config.yaml
vocab_size: 41963
norm_eps: 1e-05
optimizer: "soap_variant"
Each number is 128 + 24 x the weight over its row's rms, rounded and kept within 0 to 255. Layers, rows and columns count from 0. The size above them is the row's rms in percent of the matrix's.

# layer 8 MLP up, 2048x512, rms 0.0801, rows 126-178, columns 256-319
size [108  97 103 122 103 101 105 102 100  93  94 106 103  97  94  97  93  96 105  95 100 105 100  95 111 105  98 100  95 100 101  97 104  95 102  97  99 102 102 103 105 100  98 101 108 122  93 111 109 101  92  90 100]
[[147 108 140 146 139 123 120 106 127  91 132 143 117 141 133 108 147 111 159 171 139 124 133 107 118 123 124  51 152 120  83 129 144 136 140 114 116 112 142 146  63 125 150 158 141 106  92 100 138  90 111 122 112 133 176 139 165 146 129 104 127 147 151  83]
 [134 116 101 156 186 119 138 145 138 105 128 132 157 124 124 123  94 119 154 174 116 120  93 145 143  85 116 103 124 109 109 146 122 110 132  87 123 103 117 141 135 122 180 134 127 131 116 113 127  81 151 163  84  99 143  90 149 175 144 138 121 123 118 137]
 [102 104 119 102 125 117  99 108 100 121 146 140 142  98 166 130 162 118 124 130 102 108 120  84 129 102 155 170 170 130  93  95 143 141 106 113  85 100 180 113 111 121 150 135 100  98 139 153 136 102 124 108 129 147 104 120 139 151 120  69 163 137 114 105]
 [127 148 127 138 112  87 161 158 145  99 120 154 118 141 133 165 111 131 133 137 109  74 139 119 127  92 115 134 144 145  98 119 117 107 132 142  94 125  81 148 128 149 135 171 176 123 118 126 110 104 133 162 129 137 145 122 106 127 131 139 124 139 111 132]
 [132 156 130 140 130  91  71 121 194 143 141 139 122 136 144 157 131  75  76 129 163 165  96 103 153 112 129 153 134 124 124 115 139  92 168 162 120 133 181 144 134 124 157  63  97 123 106 146  97 135 153 141 137 119 172  78 104 109 154 161 179 112 147 108]
 [118 130  93 104 100 158 109 122 143 144 105 111 148 128  75 174 136 135 137 161 146 127 118 138 115 150 174 100 134 129 136 122 167 107 119 122 142 147 151  97 160  89 135  85 112 162 152 134 123 180 116 162 150 164 151  97 139 133 100 127 146 105 103 120]
 [130 150 123 109 114 113 145 128 116  92 103 164 150 134  86 124 128 144 147 158 144 107 141 138 124 130 133  69 167 134 116 127 150 137 190 118 120 175 101 141 109 135 151 109 175  99 131 126 107 152  97 131 162  89 126 134 164 112 147 161 111 128 147 129]
 [135 136  96 119 113 109 110 152  94 101 117 127 107 174  96 119 105 115 131 119 107 118  99 111 109 120 122 112 124 128 104 145  89 137 107 119  93 113 154 149 118 136 142 125 101 126 114 126 171 141 104 131 152 145 149 146 112 146 106 141 140 116 120 107]
 [118 124 124 113 128 140 148 152 135  95  94 101 138 131 130 137 107 153 112 132 127 158  96 133 116  89 131 156 134 123 124 116 121 122 154  83 101 137 126 129 112 171 167 155 117 195 157 122 137 147 172 120 186 152 129  65  80  94  98 147 106 149 160 105]
 [ 78 164 116 105 138 175 175 117 137 160 129 171 145 134 139 119 112 122 175 141 162 104 126 127 140 141 142 157 168  87  96 143  77 115 138 152 147 155 148 108 117 147 148 111 152 100 150 104 106 120 135 138 107 135 114 124  97 117 116 123 133 144 157  69]
 [162 161 130 148 113 153 127 139 110 125 130 127 132 106 117 132 134 117 140 149 124  92 149 130 124 113 149  93 100 154 136 105 121 116 108 141 120 117 146 119 133  76 159  77  86 109 116 139 127 158 118 159 137 181 132 103 137 133 128 130 165 128 115 156]
 [131 154 161 162 124 140 116 153 128 115  83 120  81 144 132 137  89 106 135 141 110 118 146 153 115  94 157 126 156 132 132 124 130 153 133 107 114 145  61 169 156 166 135 114 142 138 127 175 131 122  89 116 135 121 107 147 164 107  92 126 126 107 160 128]
 [149 140 101 124 114 121  92 108 125 148  78 102 127  81 131 126 123 173 141 138 132 145  91 117  98 117 116 113 102 135 121 124 101 125 110  91 153 162 156 119 108 132 106  99 123 151 126 115 150 156 137 122 127 110 168  85 133 119 123 124 171 145 151 151]
 [111 111 105 119 133 123 150 149 161  77 154  98 111 140 100 102 142 119 143 116 174 167 134 149 165 151 124 148 140 134 145 134 110 160 143  99 131 137 160 139 124 118 143 164 150 130 137 139 169 124 135 123 105 124 123 128 136 145 137 153 128  72 120 100]
 [136  96 136 161 121 121 126 196 124 101 127 114 110 184 128 116 116 168 159 100 135 130 179 144 127 113 108 133 145 145  98 118 122 123 132 157  95 108 114 165 105 136 139 136 159 136 177 116 128 123  64 112 120 140  80 169 135 111 154 145 125 123 147 152]
 [124  94 104 155 139  99 160 127 154 121 123 107 120 117 135 142 115  68 152 129 137 135 175 196 153 116 123 137 108 150 119 133 109 137 122 121 139 180 138 113 121 102 141 154 130  95  96 119 107 111 145 132 147 134 136 143 182 103 145 119 108 137 135  80]
 [149 119  95 118 137 115 149 129 131 121  97 152 138 159  92 131 115 159 105 121 141 103 111 127  93 118 158  98 158 146 125 141 155 189 104  94 158  96 103  37 131 112 129 121 125 118 153 152 114  94 116 154 128 130 113 143 133 135 109 154 163 128 146 111]
 [159 140  92 145 168 135 143 165 128 137 169 167 128  79 158 144 103 153 104 172 161 109  81  85 127 152 137  96 136 108 140 103 154 121 125 114  89 109 125  62 122 140 169 131  79 137 115 138 131  95  99 146 157 129 145  97 161 104 120  87 108 128 125 111]
 [140 175 122 134 158 122 127 122 124 176 125 115 123 114 158 105 131 142 120 122 173 127 122 147 173 116 133 160 123 115 142 136 143 109  98 125 111 144 145 182 175 133  96 164 107 148 139 116 114 113 154 146 112 107 116 121 173 209 120 101 131 131 108 125]
 [115  98  65 139  83 131 128 127 111 131  97  81 118 128 141 137 130 125 123 127 137 148 127 104 104 115 129 106 103 124 114 114 109 142 123 132  96 120 103 113 154 140 171 123 119 117 132 115  92 142 146 114 141 129 188 116 147 138 149 126 129  99 133 120]
 [109  75  99 174 150 124 111 141  73  96 118 139 125 132 144 146 147 134 129 129 108 110 142 132 143 146 134 156 168 158 132 122 130 149 106 120  94 160 134  83 136 116 135  71  96 171  97 110 146 184 173 143 119  97 172 111 136 131 178 122 109 102 121 126]
 [ 79 174 140 122 120 148 150 117 168 125 133 130 106 156 121 121 126 125 134 150 134  99 157 162 145 143 118 142 116 148  84 132 161 114 136 155 134 122 126 123  78 157 135 116  72 143 111 124 174 116  98 156 125 144 143 140 175 141  97 120 120 100 111 143]
 [124  99  97 106 136 107 128 121 134 158 128 163  99 126  93 128 172 108 129 114 140 118 131 137 140 119 118  93 152 119 109  79 112 171 113 149 107  72 118 168 139 133 113 104 158 178  94 124 113 100 156 159 143 126 121 135 162 117 143 117 114 106 132 122]
 [ 99 158 104 131 127 134 118 126 150 124  96 136 120  92 138 124 164 129 125 156 142 151 138 126 159 140 137 114 125 156 178 129 125 138 100 137 123 167  81 169 123 113 118  96  86 142 164 145 104 101 117  71  95 111 112 113 124 128 157 127  89 110 148 130]
 [139 120 147 146 141 117 133 139 128 131 174 105 107 132 135 158 150 126 158 129 163  83 123 111 119  71 132 125 174 133 147 132 110 136 163 181 123 151 152 139 166 129 157 119  83 142 108 148 126 148  69 136 129 127 136 116  77 122 119 144 103 131 168 137]
 [127 113 164 136 100 154 117 120 115  97 125 136 121 134 115 136 166 137 138 135 110 163 110 132 135 121  95 121 127 105 111 135 155 147 166 148 103 130 129 142 177 162 133 134 129 124 174 138  88 129 124 175 165 103 103 147 133 130 103 142 134 148 112 177]
 [132 143 143 105  74 124 150 128 114 115 140 140 155 171 120 105 110 145  96 160  99 118 121 138 103 149 127 159 146 142  93 112 106 120 116 102 112 144 102 137  89 137  96 131  90  78 121 140  86 158 153 137 113 133 141 134 131 122 132  79 106 124 102 148]
 [128 127 134 139 150 145 106 133 107  94  91  85 129 137  78 101 123 111 150 103 132 114 133 138  83 134 158  98  97 123 128 145 143 108  98 161 150 161 161  79 105  83 146 134  72 156 177 131 122 134 134 103  99 131 141 131 131 135  81 106  91 118 135 146]
 [131 135 152 134 141 147 105 164 141 107  99 162 148  76 106 142  90 170 145 152 124  98 100 167 132 156 146 148 120 170 110 112  93 121 108 114 102 140 100 109 132 120 143 113 158 152 137 119 153 135 133 129 126 129 157 115 151 139 114 125 151 108 120 119]
 [142 137 149 115 113 151 132  98 118 125 143 131  65 138 102 123 105 117 142 125 113 118 119 146 169 126  79 109 159 173 134 156 108 103 125 142 156 117 117 182 155  99 131 126 130 101 170  45 109 103 140  93 126 131 116 109 139 127 124  98 120 127 164 156]
 [113  94 141 135  93 107  88 153 157  99 102 126 125 141  97 108 104 149 113  82 139 124 106 100  88 102 112 125  97 145 122 106 123 157  89 128 105 155 131 121 109 141 142 113 156 129 132 126 138 161  89 132 122 125  96 145 111 110 126 127 132  80 115 137]
 [109 119 106 117  94 124 110 165 127 107 110 145 140 124 126 130 125 156 129 137 109  95 103 134 124 127 116 137 134 125 132 111 114 147 120 166 133 137 175 126 131 117  85  98 110 144 146 162 123 120 150 127 126 125 110 167 124 134  95 134 146 118 151 160]
 [142 132 145 132 113 182  77 105 118 117 136 100 200 107 145 139 150 138 133 119 167 126 159 132 171 111  83 159 103 102 133  96 144 176 110 121 114 150 125 154 125 148 144  90 138 133 153 139 125 118 117 122 120 112 128 142 141 139 106  91 180 124 145  80]
 [149 105 169 138 108 124 135 102 137 113 161 131 125 141 126 163 136 143 114 108 119 166  76 112 153 149 133 149 133  85 134  88 144 102 143 161 166 155 107 114 119 143 116 128 116 103 131 101 146  98  97 137 117 136 113 149 132 118 121 130 148 161 129 142]
 [132 109 138 166 114 137 130 132 160 158  96 110 134 128 155 122 103 130 111 163 141 145 126 120 130 168 170 154  74  63 119 164 108 149 140 138 117 134 134  99  98 121 131 133 104 139 170 139 161 144 106 128 120 114 120  75 163 105 147  54 134 126 121 116]
 [125 157 100 118 137 137  95 127  94 144 117 158 147 157  86  93 132 128 115 127 145 138 146 155 107 115 111 115 121 114 159 123 131 138 129 180 119 127 134 108 108 154  64 107 172 159  81 156 151 129 125 160 137 136 129 171 168 129 111 152 129 149 151 170]
 [112 181 116  98 150 138 117 132 154 122 129 114 132 124 122  94 122 148 101 109 138 137 121  90 129 142 126 160 156 129 182 117 150 170 152 169 181 115 128 147 112 125 111 137 118 123 119 149 165 166 184 132 168 152 106 151 131 132 130 115 148 116 126  95]
 [157  99  67 141 105 152 139 132 100 149 131 134  71 101 135 137 130  98 110 136 102 185  84 145  73 138 127 139 126 145 116 121 150 144 136  87 146 127 150 144 101  72 113 116 139 111 112 113 137 130 159 129 129 123 152 120 144 120 133 129  74 112 148 131]
 [114 177 129 138 147 136 104 138 110 101 134 140 155 130 115 108  91 144 136 112 107 167 159 120 163  96 125 156 136 142 140 148 115 105  96  85 107 128  74 135 141 108 135 142 124 165 111 172  90 142 137 122 103  93 111 100  93 140 110 126 131 122 116 157]
 [156 155 128 133 130 141  95 121 108 108 135 131 179 145 125 128 160 139 144 107 139  87 105 128 120 100 133 145 125  81 142 117 139 130  97 141 152 125 124  91 104 137 116 130 174 125 140  76 143 139 140 129 129  85 156  92 117 140 167 144 102 148 125 177]
 [126 148 131 131 120 106 139  94 144 136 141 122 124  98 118 159  99 109  99 114 116 105 161 142 154 152 132 112 121 167 159 116 163 121 127 105 135  99 138 131 100 118 124 115 157 156 169 136 139 172  96 152 125 119 106 128 133 138  95 103 111 121 148 118]
 [121 115  89 127 175 140  85 116 146 159 104 144 104 145 122 106 117  85  88 123 160 145 116 123 105 116 162 155 118 154 139 161 172 108 130 143 151 128 134 124 119 148  85 133 152 116 153 135 133  85 127 128 120  99 121 155  71 226 133 119 160 111 124 124]
 [149  74 119 164 153 126 104 144 140 122 125 150 140 140 132 153  72 103 101 112 120 134 154 138 127 158 118 135 121 132 113 160 134 153  90 123 125 136 126 130 134 151 126 154 138 103 115 122 139 128 114 107  90 103 129 157 130 159 154 145 144 153 146  96]
 [ 99 137 112 131  93 142 121 117 125 156 156 112 119 117 124 131 132  90 149 138 138 182 124 158 139 127 134  82 119 124 119 130 147 118 154 128 164 120 128 139 109  94 141 155  73 134 121 130 114  69  54 164 104 146 136 137 133 129 151 154 129  43  94  89]
 [113 168 118 158 152 109 143 154 154 119 153 165  91 123 169 103 109 133 131 160 137 145 117  99  92 153 100 133 120 121 101 111 132 125 140 137 124 118 134 176 130 111 155 117 107 141 139 123 146 153 130  93 128 152 153  93 116 108 127 116 158 131 136 162]
 [125 127 104 130 167 120 104  99 142  81 126 113  85  86  95 176 140 143 138 126 170 158 130 109 138 145 164 120  67  94 178  97 177  87 115 110  88 138 117 154  80  91 130 166 107 115 118 119 126  76 149 123  77 147 172  72 133 141  78 144 155 141 105 120]
 [177 107 152  95 145 113 129 158 119 114 121 114 110 109 105  86  91 190 117 110 138 141 118 127 116 173  99 127 155  98 145 125 120 130 136 109 147 131  99 165 148  67 133 166 115  96 135 144 122 131 112 127 146 128  96 146 108 151 125 127 134 127 112  81]
 [162 130 127 104 160 120 128 105 143 131 107 146 190 188 125 152 157 124  98 121 135 121 182 156  96  88 144 144 115 125 131 108 140  92 137 103 116 149 182 103 119 132 131 101 134  92 153 118 148 135 130 153 201 129 154 113 120 141 110 129 108 148 130 100]
 [155  93 113 134 136 134  96 132 113 109  99 146 121  84 145 103 113 126 149 144 113 108  57  89 143 125 160 119 123 100 144 141 100 177 110 143 141 170 139 171 143  96 102 104 141 150 138 120 132 124 107 137 170 154 128 108 104 125  88  68 123 126 178 168]
 [135 138 158 125 148  87 101 144 122 148 120 118  80  82 111 153 161 137 137 122 139 115 129 106 142 131 145 137 152 145 120 122 148 142 122 121 105 137 165 143  99 131 134 127 113  60 137 144 167 108 139 167 111 163 112 160 115 144 144 140 109 215 140 148]
 [ 97 132 125 125  97 125 120 103 131 123 109 134 175 129 132 144 178 134 107 114 138 158 134 133 136 152 124  87 116  99 134 141 162 128 130 108 111 149 122  93 122 103 171 162  90 105  99  93 125 132  82 176 116 126 170 112 128 150 157 130 114  83 124 129]
 [130 123 110 115 129 110 134 193 130 120 153 131 147 167 190 151 172 140  95 132 143 128 116 148 150 124 117 135 152 121 111 170 108 112 113 147 165 102 133 117 135  84 112 107 155 128 135 133  86 127 100  95 118 131 118 164 141 130 118 125 165 145 122 135]
 [112 131 101 121 114 113 131 146 134 150 128 124  97 141 182 167 148 146 132 175 132 118 127 108 112 156 145 116  83 128 110 123 129 138 148 115 128 127 128 106 150  96 126  95 126 108 174 100 120  81 151 115 156  99 169 146 100 161 150 160  95 119 146 117]]
# layer 8 MLP down (transposed), 2048x512, rms 0.0828, rows 126-177, columns 256-319
size [105  94 101 140  96  98 115 102  99  99  88 102  97  96  93  98  98  96 109 103 108  99 106  94 105 107 100  96  97  99 101  96 109  96  94 105  94 101  97 101  97  97  95  96 110 127  94 110 113  95  96  98]
[[102 120 130 148 121 116 115 173 134 117 102 103 109 155 109 134 118 139 153 134 114 107 153 123 119 148 111 107 119 149 106 123  73 124 114 115  94 125 125 121 109 134 150 125 104 123  89 151 115  97 104 110 131 110 202  95 106 143 114 114 131 134 114 122]
 [ 65 131 181 105 116 116 122 145  89 104 140 138 119 146 141 113 141 139 115 137 115 146 108 118 136 123 121 127 145 143 141 120 139 116 126 166 133 169 149 106 142  95 108 128 108  92 135 200 148 110 129  75 156 122 126  95 153 100 125 117 156 111  97 110]
 [130 115 122 110 158 135 122 133 131 137 127 141 114  98 168 159 143  90 149 126 151 144 119 153  83 146  98 134 156 107 164 108  97  96 132 120 134 122 133  89  92 131 134 142 163 106 115 148 166  67 128  78 129 127 128 157 155 145 136  58 103 120 143 131]
 [126 158 137 100  57 124 138  99 114 110 179 125 125 130 176 125 126 108 162 103 158 124 155 143 113 157 122 169  55  99 151 119 124 165 141 110 132 161 123  97 153 125 141 109 131 134 157  90 151  87 160  88 173 126 160 128 141 126 126 146 129  80 149  93]
 [118 125 140 121  96 159 124 144 106 150 146 108 135 115 108 112 134 162 172 123  61 112 120 147 106 137 144 102 115 142 134  71  65 123 150 138  86 122  96 108  91 133  98 123 130 139 162 141 152 159 128 102 133 145 114 135 126 157 121 119 128 138  84 100]
 [155 127 168 120 124 130 136 161 163 131 139  94 121 114 123 106 109 131  75 146 123 148 119 143 128 133 115 174 129 147 149 147 129 122  98 194 112 152  96 137  81 124 117 154 114 106 124 131 112 114 115  72  95 124 110 117 136 137  90  93 131 151 154 127]
 [156 108 118 142 116 131 178  99 113 115 124 104  89 129 147 110 149 101 137 119 151 113 139 105 172 181 110 133 115 133 122 178 157 136 179 133 113  99 109 114 148  75  93 105 132  89  77 128 131 104 139 158 115  91 131 139 132 126  96 106 123 147 123 151]
 [126 135 123 133 140 162 129 110 141 119 124 151 120  71  88 108  87 121 163 130  98  47 105 147 114 143 156 112 152 184 155 147 103 115 115  89 106 132 131  97 163 104  99 120 116 127 169 122 126 133 135 131 141 116 171 143  87 148 158 145 131 134 177 124]
 [ 38 128 122 144 139  97 148 143 129 140 125 138 109 116 129 139  99 141 126 144 111 158 156 137 102 147 150 112 119 133  97 125 120 130 100  99 141 108 134 115 111 121 100  98 183  98 123 119 122 142 158 184 130 118 147 122 123 123  98 118 112 137 101 148]
 [122 131 128 110 149 148 145  87 112 140 101 122 118 140 168 157  67 187 106 123 118 111 166 159 126 128 141  96  98 160 150 137 147 150  99 157 132 117 144 120 136 111 162 105 161 101 124 160 136 133 178  93 152 126 116 138 123 156 132 103 124 119 126 117]
 [ 99 127 132 160 163 116 121  72 157 135 112 138 130 128 136 140  83 166  99 123 139 152 108 155 107 145 143  93 126 155 131 142 146  98 128 119 128 154 155 162 121 151 104 111 154  90 111 154 113 116 117 134 119  94 117 105 127 112 172 136 132 129 129 116]
 [134 141 147 131 125 119 106 141 118 153 112 142 139 152 152  69 136 112 163 130 114 116 161 130  75 138 113 146 116 120 148 135  92 150 117 137 176 145  81 116 118 109 121 145 121 103 135 117 169 112 148 168  58 148 114  91 126 103 144 103 139 154  99 159]
 [114  97 113 127  67 155 154 110 116 123 119 124 161 159 169 123 137 128 118 110 131 139 148 116 138 112 131 113 140 142  95 129 124 139 140 128 124  78 144 119 133 202  99 114 158 104 169 149  99 104 114 114 141 129  85 149 135 164 152 123 107 146 136 142]
 [128 143 113 128 127  98 121 128 110 141 147 156 128  98  97 199 162 122 129 109  95  86  98 159  94 149 172 139 136 116 107 132 177 163 148 132 134 151 160 135  97 148 117  46  97 129  96 130 125 152 132 150 138 164 154 141 116 111 127 146 129 132 104 150]
 [164 169 114 126 150 108 127  94 101 137 160 116 123 146 104 110 133 110 137 200 123 117 108  87 150  96 160 163 149 116 157 131 155 101 102  66 131 172 168 105 131 143 128 142 112 132 158 172 115 130  95 142 148 125 120 117 144 110 107 129 134 122  99  92]
 [133 135 116 152 150 159  90 152 137 143 148 131 126 111 112 117  95 133 155 147 135 139 103 123 176 136 129 128 130 145 123 133 128 135 136 114 130 129 149 165 157 134 116  98 105 133  92 160 177 124 139 127 131 145 134  93  79 151 106 171 153 132 127 102]
 [113 141 112 111 115 141 162 138 143 146  98 130  92 169 132 117 125 131 162 133 140 138 153 136 135 119  86 157 106  96 122 147 144 113 205 126 159 160 152 158 159  93  83 135 118 128 123 126 127 109 106 103 147 119 144 114 129  68 131 114 133 124 136 126]
 [152 111 138  72 113 136 139 112 114 114  72 105 119 113 117 145 150  89 119 143 111 138 181 146 109  92 132 129 114 144 137 128 141 119 133 118 123 153  88 135 151 140 105 156 111 132 110  79 136 114 104 120 130 176 125 147  91 151 110 127 151  84 125 124]
 [ 89 124 134 166 144 139 123 111 120  99 104 100 115 110 133 172 128 115 138 132 136 165 132 127 134  97 113  90 140 113 130 143 151 117 163  94  92 150 155 144 142 145 123  45 125 113 105 118 106 134 138 123  86 108  83 116 138  95 161 162 118 155 138 133]
 [136 134 152 193 127 114 126 126 140 111 107 145 145 149 116 125 118  89 142 140 156 139 102 146 127 145 102 175 186 103 124 138 119 115 118 128 135 136 109 145 135 142 154 115 132 137 136 122  99 126  91 146 138  88 107 114  84 136 146 163 146 101 140 131]
 [123 190  89 152 171  97 118 126 173 115 139 123 104  99 127 132 119 122 100 175 140 186 159 132 115 151 117  99 112 123 134 147 116  97 112 115 102 106 127 114  85  92 137 113  46 186 159 100 108 140 130 109 171 131 152 138 102 128 109 135 106 131 106 108]
 [109 105 119 107 181 131 156 137  92  91 138 152 118 119 105 120 122 116 117 102 131 110  77 111 113 143 160 109 164 158 103 113  87 129 137 107  86 163 111 164  89 122 130 115 111 154 123 155 122 122 114 114 115 141 154 172 168  85 144 103 151 131  85 109]
 [110 124 169 106 128 142 112 134 133 163 149 124 117 121 115 149  77 167  76 161 155 140  96 131 138 113 137 121 115 136 112 132 133 124  83 152 124  94 170 103  92 107 149 102 100 180 167 162 120  79  88 154 142 127  78 175 102 122 145 152 130 175 132 102]
 [153  76 120 112 109  89 104 127 116 111 123 126 156 121 155 118 112 139 142 148 140 149 131 114 122 160 117 163 134 133 121 128  91  99 128 127 128  61 130 138 126 101  82 119 129  78 119 133 157 150 123 166 103 129 181 154 105 138 140 112 114 176  60 115]
 [ 52 166 162 134 160 102  97 145 128  95 118 127 127 112  81 154 113  69 142 104 145 132 162 110  97 123 156 118 133 142 141 121 165 120  91 125 119 141 109 146 173 110  82 112 133 120 156 148 125 163 133 155 104 143 153  79 145 122 153 106 102 104 164 115]
 [112 132 170 167 136 109 151 168 193 100 107 120 110 101 105 142 117  98 136 150  98 135 141 140 136 121 126 154  87 179 144  80 121 150  97 140 137 137 136 155 200 180 132 125 165 158 123 143 116  97 144 153  91  86  97 151 115 125 110 124 135 113 127  99]
 [122 128 154 125 144 142 127  94 173 172 110 177 150 123 133 129 113 117 127 147 112 161 134 106 104  90 139 124 140 111 110 163 102 124 122 149 121  99 156 145 138 117 149 133 169 139 143 143 150 124  95 115 140 128 121 154 104 112 116 141 139 138 125 143]
 [122 142  94  79  98 123 144 159 135 134 114 132 144  82 134 119 155 153 151 117  79  88 119 144 141 111 134 115 132 142  96  98 120 145 119 142  96  82 141 124 110 139 143 109 160 133  79 132 135 133  95 127 132 109 139 127 166 125 103 141 159 100 124  89]
 [101 150 170 118 108 106 120 120 122 111 162 129 115 105 169  91 123 116 125 141  84 139 134 115  73 138 119 139 157 151  97 139 143 146 150 105 109 111 129 167 138 121 127 145  93 123  64 137 118 175 142 107 121 116 126 118 145  93 154 123 135 125 117 135]
 [133 114 137 120 106 143 110 158 131 107 123 124 179 145 162 108 146 127 122 163 128 139 129 131 136 102 169 182  97 143  91 147 156 135 135 126 135 109 112 105  96 132 137 183 112 120 124 144 132 131 121 138 113 159 130 126 161 147 147 166 117 156 155 112]
 [105 130 157 179 129 135  98 127 159 115 102 160 107 162 142 131 121 117 103 114 157 145 138 137 118 134 105 135 158 115 117 114 136 120  95 117 128 145 150 102 112 110 133 136 120 130  36 122 127 104 121 167  89 137 144 106 112 105 128 181 188 133 152  98]
 [140 136  67 114 144 112 150 141 135 115 109 130 119 138 152  85 123 101 109 142 124  76 128 155 103 137 126  94 123 156 129  53 157  90 140 126 116 129 136 110 129 108 151 137 114  76 118 151 120 146 100 147 143 154 122 113 154 106 108 159 105  83 139 136]
 [127 119  92 115 111 144 164 116 105 122 100 122 111 153 143 108 155 132 109 152  97 139  82 160 132 134 143 131 124 127 131 106 140 103 137 149 176 132 105  65 100 121 118 150 128 174 131 137 111 175 117  98 124 127  93 115 113 145 127 109 141 154 161 144]
 [ 77 165 116 161 136 137 143 103 144 147 156 123 133 102 109  89 129 108 160 111 103 129 142 154 120 136 120  89 153 123 111 106 137  81 165 138  53 154 124 137  95 126  99 137 109 153 113 174  83 127 126 119 104 127 116  90 168 104 136 132 144 133 139  98]
 [150 127  96 154 112 115 147 135 107 151 131 173 141  98 139 118 139 106 178 121 129 141  77 105  90 136 116 144 129 128 169 158 143 107 133 128 129 128 130 141 161 128 104 158 110  96 114 132 137 128 142 145 114 148 122 129 135 133 140 133  92 169 133 105]
 [151 112 123 114 136 136  95 140 169 132 114 124 136 120  91 126 141 146  93 120 137 159 125 114 127 130 111 162 139 185 125 116  88  79 139 135 157 114 138 164 140 160  97 166  88 155 126 129 107 141 128 134 132  95 110  95 113 133 129 118 141 156 162 114]
 [135 121 144 111 147 147 119 132  88 151  74 153 126 144 179 109 174 129 190 128  83 141 173 158 131 121  96 105 109 147 111 114  92 127 150 119 105 116 134  93 120 181 155 132 117 147 140 119 122 126 119 139 102 131 145 128 104 110 114 125 124 156 139 137]
 [119 143  99 124 111 108 160 128 124 148 126 188 143 120 140 121  82 137 187 107 120 104 129  49 146 120 130 125 164 119 130 121  73 113 124 134  90  86  78  94 202 102 143 132 100 126 118 134  97 145 178 135 119 115 153 114 123 127 131 143 129 165 124  59]
 [125 120 132  69  74 184 146 137 153 124 102 131 157 147 104 160 144 128 141 125 172  82 146 108 152 139 147  59 150 132 147 136 111 119 162 101 135 128  88 106 109 104 137 154 135 103 138  94 112 169 117  98 113 164 106 120 133 142 122 119 108  97 125 173]
 [161 164 139  84 155 170 125 134 125  98  78 120  95 142 121 152 127 139 124  72  87 116 151 162 123 131 120 109 145 168 109 128 114 134 146 109 162 146 135 164  93 127 131 138  98 136 132 134 113  84 130 104 125 153 131 132 107 143 147 109 175  96 147 165]
 [118 115 116 107 117 122  82 170 115 169  81 118 137 114 124 125 125 124 153 113 123 146 122 135 149 113  63 142 134 147 105 162  75 112 137 128 132 164 119 162 110 155 136 123  74  92 114  99 152 133 107 146 151 127 150 133 116  52 115 125 155 111 147 125]
 [140 170 127  78 112 118 135 154 157 131 121  82 125 143 140 124 164 127 119 128 118 151 174 117 123 145 118 175 116 145 138 134 190 114 141 130 131 161 178  81  97 128 137 103 105 114 126 137 134 129 141 103 109 141 139  92 115  79 145 124  99 171 123 175]
 [145 166  90 138 103 157 157 144 119 110  91  64 122 143 134  90 158 126  99 133 137 150 131 119 116 150 120 102 132 137 164 116 108 134 111 109 122 127 130 113 105 142 115 123 104 140 133 103  83 134 103 107 110 121 122  99 141  99 145 133 107 148  91 159]
 [134 152 126 107 149 106 110 117 116 141  93 155 136 108 117 150 132 174 111 133 107 121 110  98 125 145 149 122 191 136 145 130 122 129  88 124 116 164 129  93 159 125 131  95 143 161 127 133 138 169 148 161 154 114 124 105  89 134 118 120 126 153 138 160]
 [115 114 143 143 119 147 105 114 145 145 110 122 124 133 119 180 138 127  49 131 209 134 103 169 117 115 172 114 140 135 133 142 145 143 142 155 138 168 110 114 101 114 146 172 126 134  83 117 119 166  95 115 130 121  93  83 153 117 121 159 122 140 122  96]
 [ 70 143 109 131 198  97 122 119 113  69 115 101 110 113 111 193 143 153 179 169 120 130 130 101 105 125 136  94 103 117 134 110 137 129  92 109  97 178 113 163 151 109  99 128 160 138 129 122 113 105 115 113 141 155 113 155 143 110 134 119 124 150  73 129]
 [114 123 120 145 104 154 162 145 146 143 139 113 127 144 176 131 159 132 148 113 100  99 110 162 144  94 106 118 138 131 142 145  77 143 130 130 141 136 100 115 134 102 162 100 141 142 140 105 103 133  89  81 140 126 129 185 114 111 148 153  93 110 144  93]
 [151 121 154 120 105 120 115 139 102 132 172 151  86 118 136 129 185 102 128 100 145  87 170 105 121 153 104 132 114  98 108 133 133 139 110 136 112 130 207 110 128 148 125 107 139 109 116  77 149 118 170 111 162 139 142 105 127 111 155  97 100 137 104 128]
 [142 103 101 114 145 140 140 128 140  90 131  90 113 154 117  99 142 148 111  89 161 161  82 127 140 132  94 121 162 114 134 101 118 127  98 113 143 118 133 139 156 112  92 149 117 148 110 134 106 136 169 121 124  83 134 131 101 118 111 135 135 132 139 122]
 [ 82 159 132 109 118 128 157  89 123  66 135 127 140 125 130  96  96 135 119 120 162 129 105 122 124 157  98  95  92 154 149 132  99 127 147 184 129 103  72 110 148 154 104 122 179 131  86  93 141 115 151 108 100 108 143 104 121 142 124 124  94  94 126  89]
 [190 129 137 162 125 134 114 116 109 119 117 117 116 141 158 129 128 112 148 136 102 114 160  91  88 151 109 168 146 152 141 142 109  82 163 119 125 123  79 152 117  90 145 124 109 141 166  96 108 139 153 133 121 117  85 120 142 134 158 153 130 131 127 127]
 [121 115 155 125 101 137 108 147 110  92 153 139 157 131  95 119  98 163 155 115 121 160 179 149 100  94 126 100 120  94 152 152 100  67 144 135 123  81  74 118 123 160 131 128 117 115  96 136 132  84  89 136 104 125 119 130 131 109 120 137 141 152 173 165]]